Weights of a small GPT-style language model, trained from scratch on English Wikipedia.
Size: 14 layers, width 384, 26.9M parameters.
Architecture: RMSNorm before each block, rotary positions, no biases in attention or MLP, untied embeddings.
Training: 455M tokens, 3475 steps.
Each number is 128 + 24 x the weight over its row's rms, rounded and kept within 0 to 255. Layers, rows and columns count from 0. Numbers have three digits each. The size before them is the row's rms in percent of the matrix's.

# layer 3 attention output (transposed), 384x384, rms 0.149, rows 269-309, columns 192-287
080:127166178075160090132127135094085167137132150136141149137124156127125151148108150141151115103111124120131135085093120144124144160141106109060130152155130139143134135146150103114187117134118167112120168141141136138100114100100156137158106131123146132114155170182164141159129137151085111115
086:159149108131144140146149126149153134123175100131118114119100091120141117150136132121124115105129147142125156081118182139139148120087185158093143136098127123114139108106162149130155154147121153108131158148134127145118106120137142145113153113119208097120115148092104079150144107118146171156
089:129156131120080151149096146078098154093125109096132104138139160151161133098115113103132088100151136158095135150140111118091127140128103155112056148097121115130170116152075176165142077158155067173092104139111141123143150143149155139097108124114173120121129135076098144116135164126110143123
084:114165138140143125110165154115192128108093096084137123153117129121125085116123132109138127144132135106091121118146083122132174129102113110122138125119129118119161130134118091150157119115107135091162115104121128105124070113118153128125090090124091111119137119136141161170091124154141124164
090:150146088102192137123126116147136142099143106117089134107124167130173106114112146108111166135142098131123114136145129119131128115132116110148098104112141123118117091088154088120104046144119126106119134136132131169176122089144172145089103139155137124145076094149083118129148124139118120120
091:148143120114102171129093085082108155113157071150129099147122159142097126149132137145114123142104138106145141137116116109114106119121131135130156116154121166156147166133153133134158178139163108144085188120135120150119119122095157151113169117118105144136137094134099151114108147115102146127
094:126156138123115107138157103129125186131133128145140107116143142117109100079120148147122139107153156153088119103105128128102113115149103110107107112160127125145081158097105115141111123132122070142141189116125123154144155165091119092133107130135122144120098158091116104124126100125105103120
080:118112112137118135127139129109113129129138118147145102139125147141156121129126133156133146087181107093122119105097111167166159106167163179153156117166131128145091176136124113133104126125134116134098095092090113186148137118109136095121124129126101138113145101146091120152139151157138143150
080:102149131128113126096148152142148120187121100142134102110134153125156125132144097131132102178133101153132105117143174126110097116160120102097114144136117117110174160135118122110137133128144138119064107144172148139093127144134105127077136126116153136138130045096071106156114105115136098095
092:126114150151137108138094146104128145103094109142087134156145124147116108102121121147124137165147100096137151112145126119136167118153121138115128118153090166180121127108114125140132105131103124138145132161115168130144178069092135132131093123126130159144152127150148122111114141142104090153
086:145142116115106130135154139143141140154093121142146115133122136142123130153125082125136133149115112145154120093150126122119135171124151157091125102139130134061119154103122118161116109105137132118085145116133139173171108156092158093104148158104113113144113087149144083137089141138142151127
081:138135138130176102114149142157140100117115126115125123093159113101175137118149118111135166169151130083148134170158139133130185148137151143091118153159090123118149141122065143108151080149141126128078106150131124135140111155127130126126143109152151152108154106148099084161066163136121095120
083:112182125123109088165094093105113119132124085096137122107176157125145120118133144145108132146151122115120124129122101150122188092132116104087145107168116141143128098170110100127111135140125132163156115120108187114141133113154104128127160095098094104102125106117127096143152119116131165154
097:153143109139153126098102151113145125101138153115084105129111130144145172131170137093070170144125145099151164124162118150093099106117131134116118137099121095126105120123143086086086116121157123114134125089134101143157129144085137128144147130173107094149139132105148134123121137127150153127
083:150158108129128137108140165123099146164153182149080148114134113130096118122123158152110082114161152150120142128125119100131079164083143114135144090126137129090144109154115125153144101161117100136133142129085128138187144097131113111088154163148114142130161128119126151150134101125126133092
069:138125120127117151105117107137077107156130132139109109100117143110107131158149144133134100105093124100127132112102133150103113146106169148139135123111127101132127169132148148112113141133133168152124105100136118116158109100113146164129158126157117116135119091136096148140150144132155141111
087:101128159149137104138111149128144126113148135135132118110175137136094123102129091155130122087104131156137126144152131132156110128120096115113107162110128108145089099133118103160118129105145134110120117149141103120152081138112140119122123126105111128126120091134134143093100161102122173086
073:148136136175151130126133173120142156114111105136099110136117133113145147118085132109125161136097139138129135146134106123136141110143115126128109113116132107104054130056115123123183092147173068165188082149156092168129125141113121104096142131161145108143132096104154142109149124167092138137
098:084135112114120175116104132120160132147158092163147122113147184139115106141116125138123113131102122149124112084113111144125116129140163130140112103115139120160133153131152125146117120124134144118097138147130139075145151171175169177120126115072103108135114110119086131123145174117134121117
111:155086105112105108133119123122119138121105146163107087143145101153110152113168116150097160094137098132110158134089115137144082139097146144114135147122126150148115105129103131106129083119118122115129088102145106140118087140117094117121144126138094126170122147167165147117100107152153115122
100:151102132119140107122137155165105115152161116097204110083141114163118122111117121137093100094161128104144121163107077113116124174146127144093089104154111129150084124130096119151144115078128121090113124132157128123125121119099133114126129138158102131133157123121117143111129138127124120126
109:113120094133114080117105142083129092125148158133108129152156143140153162106078105155107134145106143119107166101137135137157106157143103114109140112155114132113131118104173132128125133158122139135137111125101167091107164108127149101165118110110091142116126129128104159129095104123094129136
105:100126150126167129118152142138149136154132074142112108108159119150118126161124121099140149152078124085122170147128137113149129124166154120105109138098102128093119147157122151114118144155151138097088103123119157105095082136080144118156126141108124120096092131158156096089132132122139117119
106:145127105162084109185115095159089134120162113107119182159122125122113107110126140117119123131150130160123106148131171097145138140117109139124114143111146142109127128109161141138143119136092141136130129127141111113144117105129113129114117118143142108114141108177098100098141134151171129122
109:112118126147094082152112130138113119159160132119152124092147143145154170119158142127094090122131126130113156123099108106116116176186134120139136117176153096127114150114121127124151170157157088106077179108144127146129155139106097140146115126136115113106141097125143128115127124115118080141
107:123143115135106084114127137109145137145132105167108120082132146118129099133116116129153120141119139124179108162144103136126115125153131106112100162112145156131142102108080115130130121097124137093137103149105161107174171115120141161140134135122129085121088135140129134121129136147151139106
118:107139136150155158122145097133124128151138099142109162144154126076107152143154125095136140139116138123121116082138137141151098094137145100129147139089137103156167121152070147138158116156152115138152134103107096125112077150145133111099166098134087134082117139118131115128124105096153106127
108:109165164126105140117163162165138153115099144123136128127116124105086122138132121100121097136117139139110144130134129158125104118167166164136129137145139123149147147147123112122163088139139107131117088105134135115146110143105108122151142117130096124141092157081119118091162150146129113110
105:104157156096096065131122118125185108061141160162111065129102123112160099153114126074131109126128107099140146108060146091116149151139134120152151150135145093083094121139151134149132102166100115090064119125122164110147085102142138139098152139170116104078143124135154138142118123120106136100
112:128114116155148102111091112112127118143122145102093102101156129130120142170136158158167088147131108159101134113145105149070112141127128142165113154090132140139121159102126100125126118130097143087094118102141158135137101141138174071159132157119180128090145107160131107130124152143095120096
116:141142113183165094139164120091150107116122122134113112088120114125127118177148155150152102123107160139122124132138131114124079103105117112095098104066150130124087124125105171107153125144108135141146139148151107125150163139136181108133152154121156078133064112146142116067127093131177122103
095:114118132109132143145128101140128164130103129100172156148121147124124105139105103133110118080176115147142112136115099124148127118095099115107109100117131116133136096122162121115127108114096161133115116114107092106113110130177053095106066159188086159171113097095131140185125127137162135125
109:177138104129132127097063109136156119097119116143107125153110147164127158119069095123092112155175141079173147129098134130131113124138145136143089152132137129135133152106159121141156137120094112132123156137110109167142119126107110177152128133119147139122084144119125111139091126102147160094
101:125115094144121121145146136148142141122187112124094141119134111074127129055138157132161103190143088138127127142191104145177090086118089108112160148171163122100112161116113117146145104109134136172128132138120100164124103180091120115149106158117124120154144143120109112128128100097109134141
111:108156129114103125125137121145127126094133118146127113122134152109123138112135113137095096140131101150185135117142112113117155136153147157148129112107178153092134103147138116112107128144120147107121097089141123134151101099090113119075114091094170166087207097146064094097122094129124142120
114:115126135104130150117125152164099145107092106123132119151110184111146114132089172116157100087115147090124111143091112128153116137136155106154119117134160121100129156130105159112113097132118132101132103125121094121129137125090102138122213133134141127094108171107116159175137101156142126153
113:126131115115127098099137148155122130122125141129129136148172091130155114108095153154111098083121155071087140114109105125108158095163119158144135122100147188105111153132135136124126130127116176114117139163132136166133156094156140105162132132123143108122152160136109086116117114146137133103
112:172106176137103150126125134118120141129166129092117109133116134185150136140104132098144138127130101089132105102069146131118114138123111126142131156120142179116155127153143151099160158139132096152145149092122078146143100139128110109166095159108095087108164119114097133141146149143159168145
106:163114124121151130137139131128105141192131189157123165126124116125155152055177120117092149121113143152105114155121147147124122123087113125106116177137118106139139115140085137114160132165119132145122146160159121167138093105127111176111159140149129152116116111132097132124096140138131109107
110:152151149136075103136152102127108138128129146128119105116118110125141156163158132140112085121113068151173135135162171122122143132144108143119151154146124126134141092099113111137127074146124163101145123129157154080109111178090106118130153146132156155138120106046111151098163119124149118120
105:162102087145107101161167112107138102099117142132137138140142135132142113145094143107156138114195123115088142108094151114107176106126150150099134128154146128109097136148128155116146146159121121082108110164127068124158128170147147119156105126088154155098104135095106137144163143070137095163
# layer 3 attention value, 384x384, rms 0.0749, rows 270-309, columns 192-287
080:069175163135128125105146089152165125106089118128120141127102145113136185067122077142137157103159121105125114136139117140122103144142082153135116160140096127134136126150108141112151139093135108118128117118119116104132131102134151136120111121168104139152119128121158149174133117153110112154
083:110106130094114124094141171142134132139123133123138137103122132149127080193123188157149125155150131103129140138121099143121124133120134095114129108134109166145128138147158120118133139112119130093119133171107100133092102117105109133139136157111139140139094126127151138159134116128090098125
078:117147059134122122108117119106120156118159147138145122125106134155129165191107100153080117189135115162158116143121140127116157076108091128145113127119127113115122139092120128135122119107124151159094137143143127128115163096172110164126150119109174142096140127129122096091133150086141120114
079:112141105149108120084161136105128131123099123128123146182176118175133157166160178167137113154141133152077165125131120094162125094126094162087129129128137159126136127112135120138167120132117144134111134123114118104115150115111114107136116110102128113111127159134153176166118101124111117167
088:106066172124129138090179146160137101130157147122153148093135109137107123092181144109134064113110152156126133095130104126098134165149135129147132107110158147112141119147121094112144123151107157133121111085118128124132152196112105146173116170136132102137122110118110178130138121068155117122
083:154143129116138143154079121140129122141074146138174112113124156135146169213131093121131105121106117149156133102190128123161121124115106112136115162116159125090139128152132152126147127154171140138117106125119144089159138163171120156142126122092137129063153110118124095117142133098171115144
089:143165151135113099142105111139127134137154147146166131163128143069112178146134101122150086137115109153161114119134132137137123190112123133119114164115112120106149142136111107107105129119142095114127123151161119073086117158139123148145090154148142113145104140119134142114135120125102154109
080:130090102109139145146124086149125115120165133129181141115150132113141089136132182141105110114143122106122132120090108144124136135160165199114128117140101130140124124046128119121124123174143075155145113179147090127124130139109121132142148135073123127111129127147152173135130123131131147181
076:126098116125122114119132166140098153117187133110185146165127114138126112176112150097143119113128127171083095148137131090119122114116103125133153147129130126107138111086137122130123114076180155123135142161137166157098073110149102121126132113090135110103122138131126127152116136159132180103
082:042113177096121148058132105113116143126126147120111164133138116100107153175095170123137130116119111135099142168121099139121097116108109157133127120115178147150134121144108136127126140116109120143105123157089104110127151133149059135145135135183137115148123171127120164146134126198110097124
090:090087088148116149111127125122137131158161136145108164151072118185149130162181107128143112118153110142126127137071119122134135166099123115123153140120149132131116114177147123128139150075131128133099144103172112155124120106062090133175103129097118111159129161130138166105132105140126160210
082:159121141144119111077137152059120126115125131146157138109095104115123085164112113106118136177100117140132150114129150083109132160102147153133108171097144125100148142120141115136141128130146114117108148175138063111149142119132105104144123147122149127111137114128114146103124143151164115090
086:145116101089127102158165111147126130111081131124120155142119142133123124109125130171174105191085115122100136108139157142103138135135103098099161164120122137105132136165126163141123132087125122108120150137093117132095127115124108145141107142136165135133131149131115161066133125219124108123
089:133088142126136134156145091126129131124025138107176118140140129137117137163102117101109121159101106144160126159153168146134143134101084088098114125144127105133123134216110146150101142093135129112136116140147112114106093172146149139125109103088134123115135117121141079087127125127097092135
093:140148162106134146139101117136136107147077106123146126136116130186113147107105175147114119134127149101114142144099108131169115145142126111099131127124153135098155105128128135132117129153124141110114124151112141122128161195072148137104129141113142106100130139130116157121131113110135104141
081:173101079117145154058133108152137130116152122136179101136101145130122154149153132141115097152165125060130134123148131135131154101191146132082135117143111144084143119147137126137116125092170135122116141095095164155110109139155107142108112119153119114158142128147141109141149111142126166140
093:085108112096117136083124110109124127121160127123155167150184123116117114136157161094101139162152079111080112132113121094130130162107095111133138149139152174119130134153135127133140114104150142132129143104117114127135122065136106125181129143099114139113155150159120141144143133103150128097
089:139134136154108132129133144112105133140118130113166132153113123137121150124172154152147127114186158125146078135118108148117128164141101157107141139135107125135139110049113131130144100117106152098126119121113156149111139089075099134109127129153126140146103114137167116171117106106113129143
113:056179167209126121176134138129138125095152102111147157166052106053139114120102141111137137145135157115171103146157137079112122149152124104119131128138087157118157161118132125122132127116110165115117113168103159138082137145094176110180117121159140137094125154122125130123123132124106119140
114:117145100172146091126104122128105139143120131128094153166112119076118152125055139137125148149146095132128102137109139145119117116120134153090140125138109093123157127170129123104148124105118161159134129087104141172110126153145152138110128156163123133090119130113127123186120146113123109076
113:088097132098134112137126129179139122096091142134109159095113141116121133133225159095120142089151125105127123127112130089139111104117166124135118137126147134112092120156106135131158132122134169115104117135144113188123168166100142144137142129125105085138139120138109135118142122131095096126
111:141148163109127112089107148147105102131109119140100137105118135079117119095107123147107121125134131158106135095116075156128091082078122136141127085144136083100153135098123124110147124119116093126120133134151129146127130145136085131093130093105104128143134102125133126142132152089158094145
113:115092143140139106106082121131115099162123111122119056092105151130102147090131144102113088130064115109088145166118133162114163144143147152118115165124163115144127128153135120133126128113149108131121127171103148172137123092096086124166149149110117140135130155140113136130126137118146100142
112:193093149124148121105147174112117122128062118121128124170160123143122130122077109096142159161109125123174155155108148171139159116139104137132119142118155132148178111130132125133122135152074159129145123158113142143141102095130066130126152115156140153166112162127108130118140120126153096108
113:124133146140130130140118116142149139132089131143089090136147145104136139115144085107126136115116100142122157142157112132081148213108139113153153117095175109110100135205123154134115122156156134142132123160125171087135085152145154118167108134094140134119141129109142095152132122129124124113
121:128167129121134149118118118125123073134073128140118116131177136141163140148092123158123129120170123127098120123138119056080134127100149083131119108116099071109139127080144137116136120134121140129116133092159095136116112103099149121086126102176119136134132138112120111143135106112053156150
115:091142112135139121140100158122149156118178150135116101085177133124117115157142095161120117117122121158123146127150113095124131160130162098154119137145139107118112146091129134166150138082169137124126123138101111134149108110160142113106122125156124141158133131168116172178118148115150157131
103:136145164117136135157177123113131160123144128116085122096127159120111110144120138113137138120094159151127157135122085120147118048108118139028118114128143113130139125087113128116124143088129136120130122118114106115109190110113169120110116093178170131154119117127088092155137131130142137127
111:163210137115153132157135108139147159130156131120104104099157121206145143114129123128169084122134149108104142117125100100120132114105103136117141142133127095121142114175111137163153114128128147110105126147097148106110101145134140142183113124129125127106147123134118112133122127067145134135
122:130155150103144141110135119143129145132152133132090085133111123152120129174158135102119170075130101134184098104142075122120122095122113114155125142119138142119141147105132134105118128089155097146132123160108124155120054117175109128124130130131128151145130134111123165160112123103110156151
121:142145132171140115144134100091136097137130109124131108116122113132153131113123044113140146129079136131157127144128137150057148144161067100109130146131066139146129126154126119156126125153100153110128126145133150162118114121117162142097111162114143131114121142135136107076134117121125151104
116:126075093058149142140131087116131150104107146111111155096161121126138151134135115092160121119119119160163126125130108162149167145122145116132140077154131122108131117159143133112133126121159148152130123094118171146091152143106133100069121163118135112092126143119110084170129096113110113173
120:121144133163116161117146108155105133129068128130103152191154129125099136138108148123116116186118126180131137134107163079111109147122115100113135119129112113147145120130125117145121124139135110100129114148122118131102115132167112151154103133157114144128107132121153139144136120130103121104
118:168108126125149146137125138099146149129122109120101090126163144160139107106127141135178159135171149094127169156162158127144127128123148126130108138139143152144141118122118139114143138152098143137131135177149166150122129151113123134119123121131107126147112113132118173139138141146176146149
121:161070105139125137094116130089135086107116138134149171130156146100127123071181079127135123172171105113127151142105117121100134137134159165134126162107144148151108122107130113116141136091137124130142133137099157142145162141155152121102135137079116102088099093122120103133136132037115144117
113:137117112124166133129114143061131137135100139125111107141144141153134112124134095125167128141132129076094115121143107138121146152093122152128133141133099101131100134155115140146146122079170133131116143137122121100125091140124149120105141104125125144125112107139146081176119119141136113216
109:063157084138114115134161146130145142138127120141119173073110131058135149121154084118094112138138142155154098128164129129124126098147137150133120127110121080102133111077138114115111121134127109137113127140077170118117159118117146118096139172103165134088131113142137136056111116064169115154
110:144149127115122128138093125166150128094122129136132082148106097182097105132077127100086118159145114157175155137144124130159115118153150121107127112119151175168122140106130116128117130107177113120115115138127107133148124162098097115135116123180123115190152176124139109136115138116124099164
117:106164125115142106090080115064134149117087116130155105176125139148129147137107100085157150174161113086104131116069114099071093107101160074171134122121133119135094117138113133118106119116154155159133125158098128120109130065197113121165114112115129144117128142140116113108117134118193129169
120:097095122117148114141114158175136107116133130137147116118133127095122142156120078165128071127100154131187139141144111132161135133113145144096119121100108138109139140130113113127126126090069140137142136143151162117105162100111117138171099160120101146168137119113113079122122128125171151106
# layer 3 attention query, 384x384, rms 0.099, rows 288-319, columns 192-287
116:089135096162067141135109148156103110117067136124115088104107146145134102129143100180126140109190129140121126123117143109131128134110066124148126152127157125133107122131118121114119140121128129124103120123110082152111078094152105106181133125127138093089126141126147113162121148095092113115
099:123144148131110103156125070137162124130127108150103147138155164131081127131149131143120099131188105142110081171086118151104127101147092147134108112165164147099090118172125116075083123146077141134121125102099105148128137107140144129123126158134106113121118145118108135137099123115127159128
097:099147069172108165121137134120122118146094088147111160150140157145112126134136141156132151089132110110134155150161168142104129130168134168145073130145128100117101127110132156154104132162119152087104143140128109147090121159112083122165125104098140087132120158122133153132108110166089126120
102:123149109142109111174114118173148097105130101155112141127136130120120148140111109116144123106143134120091162149098161112138136148131117159107110130167126134121103154175114147064106131176105133157127132113131116176121120138114146141169124159117149142118128151135122154174106124112054165109
097:085151085117109114120121129083116100105112142127128130116124159103119160167131094095108111128144164130103158121045118125148118127143128132147105160142120142113081124154117122094081114108152120102121143113148125148131122083108113088167116144134113101156137133096149162138127139115126125146
102:162134170182147140111128094125128102097131104108140114140093147113141117149161125146134152094164133094155119096090108114102127110131122130148134154124204107122146114107127113150107127088116084113118142132142108140150096170177144124122134154117135135151135141159134108150132139135158130117
096:124109126128159127120162126092133137110140122112164152120181116095123137092107122092105106190145123113152085149126088144158164120123107129076165119136073162141128165091135154160122149159126146092169117161122077116101159129128139145104152103139119149102128111073130149076124103145100146201
106:092172127089168126112120107110141148149142136098111101116150125139164115123099104154103090112130103121133182124150093111096130145129119116109140165165114124081114101119154104145160134172147148126124120137101093152109172141144125146106147119147137105114176133106089092108117092196109068176
121:125154113121080111108084088142110135093099137150094166136165113156149109108117098144135154156130122107145160100152110154126128085106086103144138126139121139122161115154121146146128112090116131132114130145135080132110129109106200138105135167110104073121149097122167125129153123118121137159
122:110145154118154108129140107132118132135145124130090075137132115095109123086134136127144150110153095116152188101125091103151119082134113118129145136156151161145117144174122135109128113137128160127128126127136114132142194084101190110139142120138158079076143112146134125176141111116141138142
094:138163083171103139148135084169127120118132131088128129154124164126130120138126111122117132112125127115103154111099124125134120097186137163176124114168120051119137109123132135095136135135155102106112154103185131119123096137115122114160129140153104110114158134125188118148119125090162155124
101:133115112164115142132135133123115142105136148101160146111107124132102137109114102134129110128144142165135069095127088087131144074104094163104145108185165103121131158074118169112124135170103134160129124158116087143149112146097124165134186146103108112112134149105134110148124128136122158113
116:084151101143083133153108142119126105140113140124134136115134124148115127139171102124089096135153111141158107168114164126146131138117129072144071158098149149099095151158150156101116154096086140176114120123158144094132133158138152132188146163122131116134122131131155113142148114166105156169
114:116103133125112130134126132148166158140111155089172105120163123110131151110147146117142137153117120128142129152145144132086153140146125118112142148106105134122109108145097097092142145127131107167139123150136157119139128152145141074116130107119107096160080115123138121074115105137134155112
096:081149101133074114115119071113123157109152127091111116138112172091087150152131154122135128113120148133085147136109120114148128100135121108158153123124155151116158137139146118090158130060075145171138128119118092105162116162117188104129131156114107121120124102152137151100105075138133137109
110:117148132140063110142144106141104125135127183121143131151134117184123151162138106134134166087172151132121140116106116100128129067173100149110103115097145096071122120181107129125097118162107114123133156100149116139149142095113140074179132171141104088107139140117179107152135167111141113103
131:104156114177133124117133153138136106130091131143160127136122107108135156157148107136104134119108143119111145098215134140144137132107152108142117139149160093142127106127142140113170162108180130116124133142135121137109092185165130143126157117147112102162141104128118132131118136148100146144
125:081136136088113083132124118089116101134136116144129153115118156123120118170157110110189146096107111114129143174160108175137113137082157116062152130119133151158141117147128121163093102090085122171099127104158129119128146168146148126083111103135126139163122131101088100119123148138143120136
128:123167127124097146137164136149131179147119128112101151120153123139126130143149128156081087117077110128151123158122103110114129088143076105123131139111078100148118126140121138104167123115099131112119115102151134163115101146146154120102147125115094150132156126139127128113150112130084109106
117:125127121154126131125127113137120168132116146144177169125109116151136123118130113117116110120120106124084121089137133109103150139105112100125110113090176145138127150079129125144118133122168097098140141153125138117119108112131110139144125168147124130160151110082136086111129160125120137160
127:157173195118159109096165116116098130124163097126115129147092119167107108166165130165153150161182159101144169108072107150124153133125115163096139134127108134134087134126128143142138160147102137166145140134124144147121182118152129134151134137152150149120138109110077120128145109182116122161
122:169121115163137119145070139102105111141150130110100151156099106136138129151109104082126153153105166125153180100097123123160099122159131155101113113101141126144139148155096150098173136095125118133100124097124113089127132142116148130168113147159105113146138171123112129156116172125148112112
134:152124137168118069138116082107090123155142112147126148128137157124153139092150145074095171139151113117150094114159080135145125132135129105130129169078155199095125133135166136120149108156119106176126132162111156126161098141108093136139122135067090124097156121132161164121129150108115134151
120:143114124149147134144147141158148098160114136057161154121117134085137096104138156102142162104085176123111080131112132123091150179054113147139106114114139159123150102114134160166104154159153101121156134161142136112107139083120105193133156143138150143105103165129133122127111158155094190101
118:116122131106122118133136161119114141166141113122129152146135090148154102177145151167126167137103099134122127153155160171148140143113180141144123147108076123147153156153109134177109143173141126091166125106161095138161147129102085139104121145128175115141113132123144161160187134109097084100
125:105095128194133112118091137153092108114102147125105146153142171130156138095118105115116145101145142156142123119179155118109166158143146152139135139123124166151138101122167124140074136149103163101114105129134094135048110137130102118167104135103097152134122139098152101135127098113134121119
127:116108086109103154103100116118132095172129167131158123144116122192101119140147110129195113100108107122172096113118129111140134166081183124145113102135139104125137153139117144091090110105144125141123123073149139149164148107115141108102152136085122133166114107145117142105123125158128143126
112:118116113143116125113163104169126139124124117147162091156123145073141145138144121122110165118143177091131103117143122117122127113112155127089138114114085109144165120126107124147106108143161145151138117092143117144099133097083125124122127083119132139117141136111117113138132118153104138122
132:108154140144150134146136193104138112116100149127115125097112094155128126161158120144148116155125114147134140139130073112154152111143130129093111148124123106113145108182136132117082124132117101121131118128081150113129151064128130128146138151109117136147112098097100130132117116105121130129
129:146133120121106144098190124123120088127114124102102146181131142075130141144145109109139132126149146148107128109153116115132129147126096156124117157130171154159115102086120112113133146148129101092113117142113163132138162111128149143174120111146185143112167117159098083110100205152117145123
127:097126146141084149095130172138102115153121092116111125148153089127125151142106126157143133164106119130108104148137117069138109134134139102145137105151154123096120147154112130133088144160097145089103137137151112113123164118158102112174151108143184147120130117117155151149126141168112142133
132:162151122141157149155136111109105108109113127119150069112130089144150168089139112130145110124143116123163143100136161117140104168118125106163102149136184153171126112118158169111142121124120081166149128177121124128127091162137128136141119141144131115088114165115143077088148122139128094137
# layer 3 attention key, 384x384, rms 0.103, rows 288-319, columns 192-287
101:127096124136133133093137163084103152121138113088111148118135149152177154145131138112138154177089141126122135125098113122137121071050092146106130141135121095143133153138108148166188152167167099108138144110148129148114118139121140138141140122121114127175094124085084180108116186164167088125
095:143151143137122143092182113125101113132142119112133115115117107127152127095095148143175128131116199138167150158103146117133094100118082103129112087102107091137130116115165134136177098106145139132098148114118110168136086134120120114115150138125120121123129145139087127142091137147123122141
099:123092119127116117163139125126144145123127117145098102150153151125124120129117130099120127145151133127117083142117119126130088131140072093072141132131118114127111138104184111146180168117152139160119122132128119127152133116140127087126143083119131194172119134138097119109141161113122109113
088:116114134102135129082128116147151140084103139149095142131116151145161115140121180199131119140138131141124144144152123146125124150129133074161116130125142095077186070111127128143119147084157184146118143158114129089122116117113140137110125132078102124117112130129151169138091112177147148143
092:109139095135149150112154130142187160132132185088144126176152144155117096098151145153115117147118157141113130104108107158127115116074145147133122069158127103133162144119141122134145119147152118108090177125086122127132093086120111089119151135095097111109130137164098129160141077155131125140
096:130090120113109146143177139120107165121121145120124105116135135131053153109123111115121137156121145124130128160137121129121168142119122149075146161131077109112102145150138088131119135089122113085154164129133104163096152147125139099114136133109160120132100154142120106134051199112081117109
090:166139151119176098131100128117158118130120124108138122153112135101090097111133136122129129112156125135112139103122158116132176118146123197161067117153161148129140117150094138112150105101122143112091083118114131098155117120137118198158120162150117170089146153097165162122141131143140154113
122:174108107123132080141121150137157086114129082120115149148171116105131085124156159110124150136149091119134115127134122076116143135142065114111117155159143163132134082121127135107117126104164108150131131074164132092162126143134116161124147125146123143098152144106142175154157151081157117084
109:127136132116137156122148134161135099141121121107140107136155138171135084123127135133132131133168155170099147113114161146158123112075107126156125130167183129110145121143108154078117159116115121129116161104085146160153119128144104135105191164144091149136128095130121101134149093129118105119
126:118157143082135138102133110168095112119083111111103106148115099155122116152162157094131114157140134165114149128109111168117119120170163118107127123107131153136137074158121118145126109142108065095148144129181121080095105131133125122102111114127084112131111142139126131140150137154145104148
076:139106133115123116117178149150134151115111089162137133133121109087152093139098125129090116139145155114115078086142110109113144203120122123122131162121099131114147122117150085160158179126146156129125163180126099122111117087131150156137115091128104066129112113169073086125163186122144145139
112:112108118124133110178151128128077111148135133119103140116172160110120130142128119144158088087088155120114139149133117110090155141150120132148116160116139143090119159156138117128107116114137120090115115130112128148149133135152122113144128119123168122113150177090156078106161144108123096138
087:133116116135190134123072108112145150153138191103132126153143136158098173153126129162127131110154094149126137113148133150110137082144141125143094118118091108115161139120123137119086114115133148107101117115115157084170103140104136146125111136108208148160173119110127155112148104102161119114
131:106161111127086137164108126113160125109136125141140162164127108113139132144107128110119090096114062099125119116114114092126149089149126152186142151100130142142109128135111083117123127150122153117098118101169116158140133095088144157126088123120132137170123095111121139128122125076099183144
121:156102122129138115111124143148169135091099086114119109135130096141160119116091131114137126154141136075106106143134163159125162174131142126112114146121104119119145149138148111139140142134109126144115141150127110140118108097119104160155143106140130108151087170165118093090134114155162148129
072:108136108130089138137134169121075157098133141139108087113153137113132084155162158118111089136111122159135159117092139139124117117147114119147151150159145153131093123112135170126149106102150108156122148122125127126094150129106126113109105138093129082141122112168108111163153134110082157152
117:154129164137094134138121168110153144164130136112139131110144138120139126143124104145171115119104166114153116110133116137140154147141150122122102166096111105133138083121117116128103134151088107164159115139139091134172136139108121112101090148148146104052138086044140100120166113140130109119
129:130129109155111144148117144139148149148139084118100138091129084117147137119128114146147089147130124149177121100062127128145117140104116131130108131140149149126116151092104091103126137132163101167180131071125123087120150170148115143137125150100134124084127107126119117079144136110139155120
129:148103096133081129117079121134113142083155117164110130116132182148152137145103132116128151124157108103135134118133156144136138128121163115161121140103158107158094123143113138129115102133096144152116112104108137113113139146085088168166108159131159077179103115086136138116129128094157127159
112:109105133127100135135154111144112129200118122082115099112101160111105131140130152143135171164076158116103131151131122131151113125105105100091111122137121132105115141106173116103129124110138133146091187132125125164118091149143121080124155082119127163125128130180110122129157116112133113097
119:164109131137099117156141125119103125126116136051129056082116182101162130071149115086152106097094063122137136115144134125170129151129135145143105118086180146144128172124127120154143130115180109145117103120166123111109115128160146099186094119120118144047123178160113132110095152123100164138
121:120142134154101135111193149153114175105146116199098146152103134121093104120142135132133124163102202128111118119161122118105123120135064116138150128149163115080142129145124107148128105165173125118128132135145155135068116138126154134125106135109125129128088156172121084147135129151123137137
136:099160116124086124186174141147122126139132137151141134112113075135151131134133128145123108132136141148074130112125120154124155129117096151163144117135084088129110121127127112100113086139095156072144164118099088127104138130159116122151142163118145152168113212157174123111063133111120091150
111:144142118093121118169099114127128102132148111110106165131155141118149149148151097116177091138140110115121081126116134127116090119153102131129139128159121080110099147139114096143124133142146131136159158117135123132154108135150147127144120161131153102144164131125150127120139131098130134112
111:131143130115109134125137098136163127164112161181142126108129152143136160118155118133166098127136163167137072117117136156150116099097095093132140116147124097125112148138105152125095153095107128137135168121104104110143112097126126085123101146143102116163108095078127145170090067138132131126
133:122169110125057083184161143113156111113129113115158122149119091140125107130114115140112064130113099121138117101125128099125127134116128100133159117119097133101118135105138139134168134139100090160156139122125112150155140112155169101121106144117165169147083116152138128121097179115117139156
126:125132127144177173130134128106134108110113107118115129124119149112116115164130097130094125080125127131161180127117118113145106136127116138105091153133138096127135123092136104141107168097136125098134108176085151112143149106134132136139131111149126076133160107125137145127067137126108116161
111:135143136132131106113161172108106129084129122093095130112176113117133116131126134149155083154121154151127129124101102173155111130134114092136165099147111139107123117155135084134177136103155137105143102121138124137104136129119157137115158154074109099152113128132106130098122177124135118137
130:157152162117139138138090146106114118126101145094117131149165113145094156099139122122138113125136153123171119121072102147127117158166134128120059102122107092118126105107125106137133113089139083138115128156139125138158157152110112119130100197099098127152124147182130122127135114072130137147
125:145143148102121196145145135079147112122144110141132121119182153143122111103116139095125074133147148077112129096089130098126120140099115100147095152163117115088145138116145127151129131130167124144117168117108114117145120142145112117100117115128143115132114156131106141150168169134113109140
130:149137132151066109128136111122159142075126124155114116128160109109125088095137099097093110108094153148173146123141136132144132103136152102115112162135163114117130159096137138142172124132126150138167087161080105166155149121149133111128143128135086144148131141134088140109138081081105143121
132:111122132129147173137105171115127138103152092180110157096130118112127148128105124136151114158099118144100124138144133106113162138124118127155100100069113105106131178134112137175127160152173127136081109125138114123119120112133137158135112103129132134080139073155145119098046139129162141117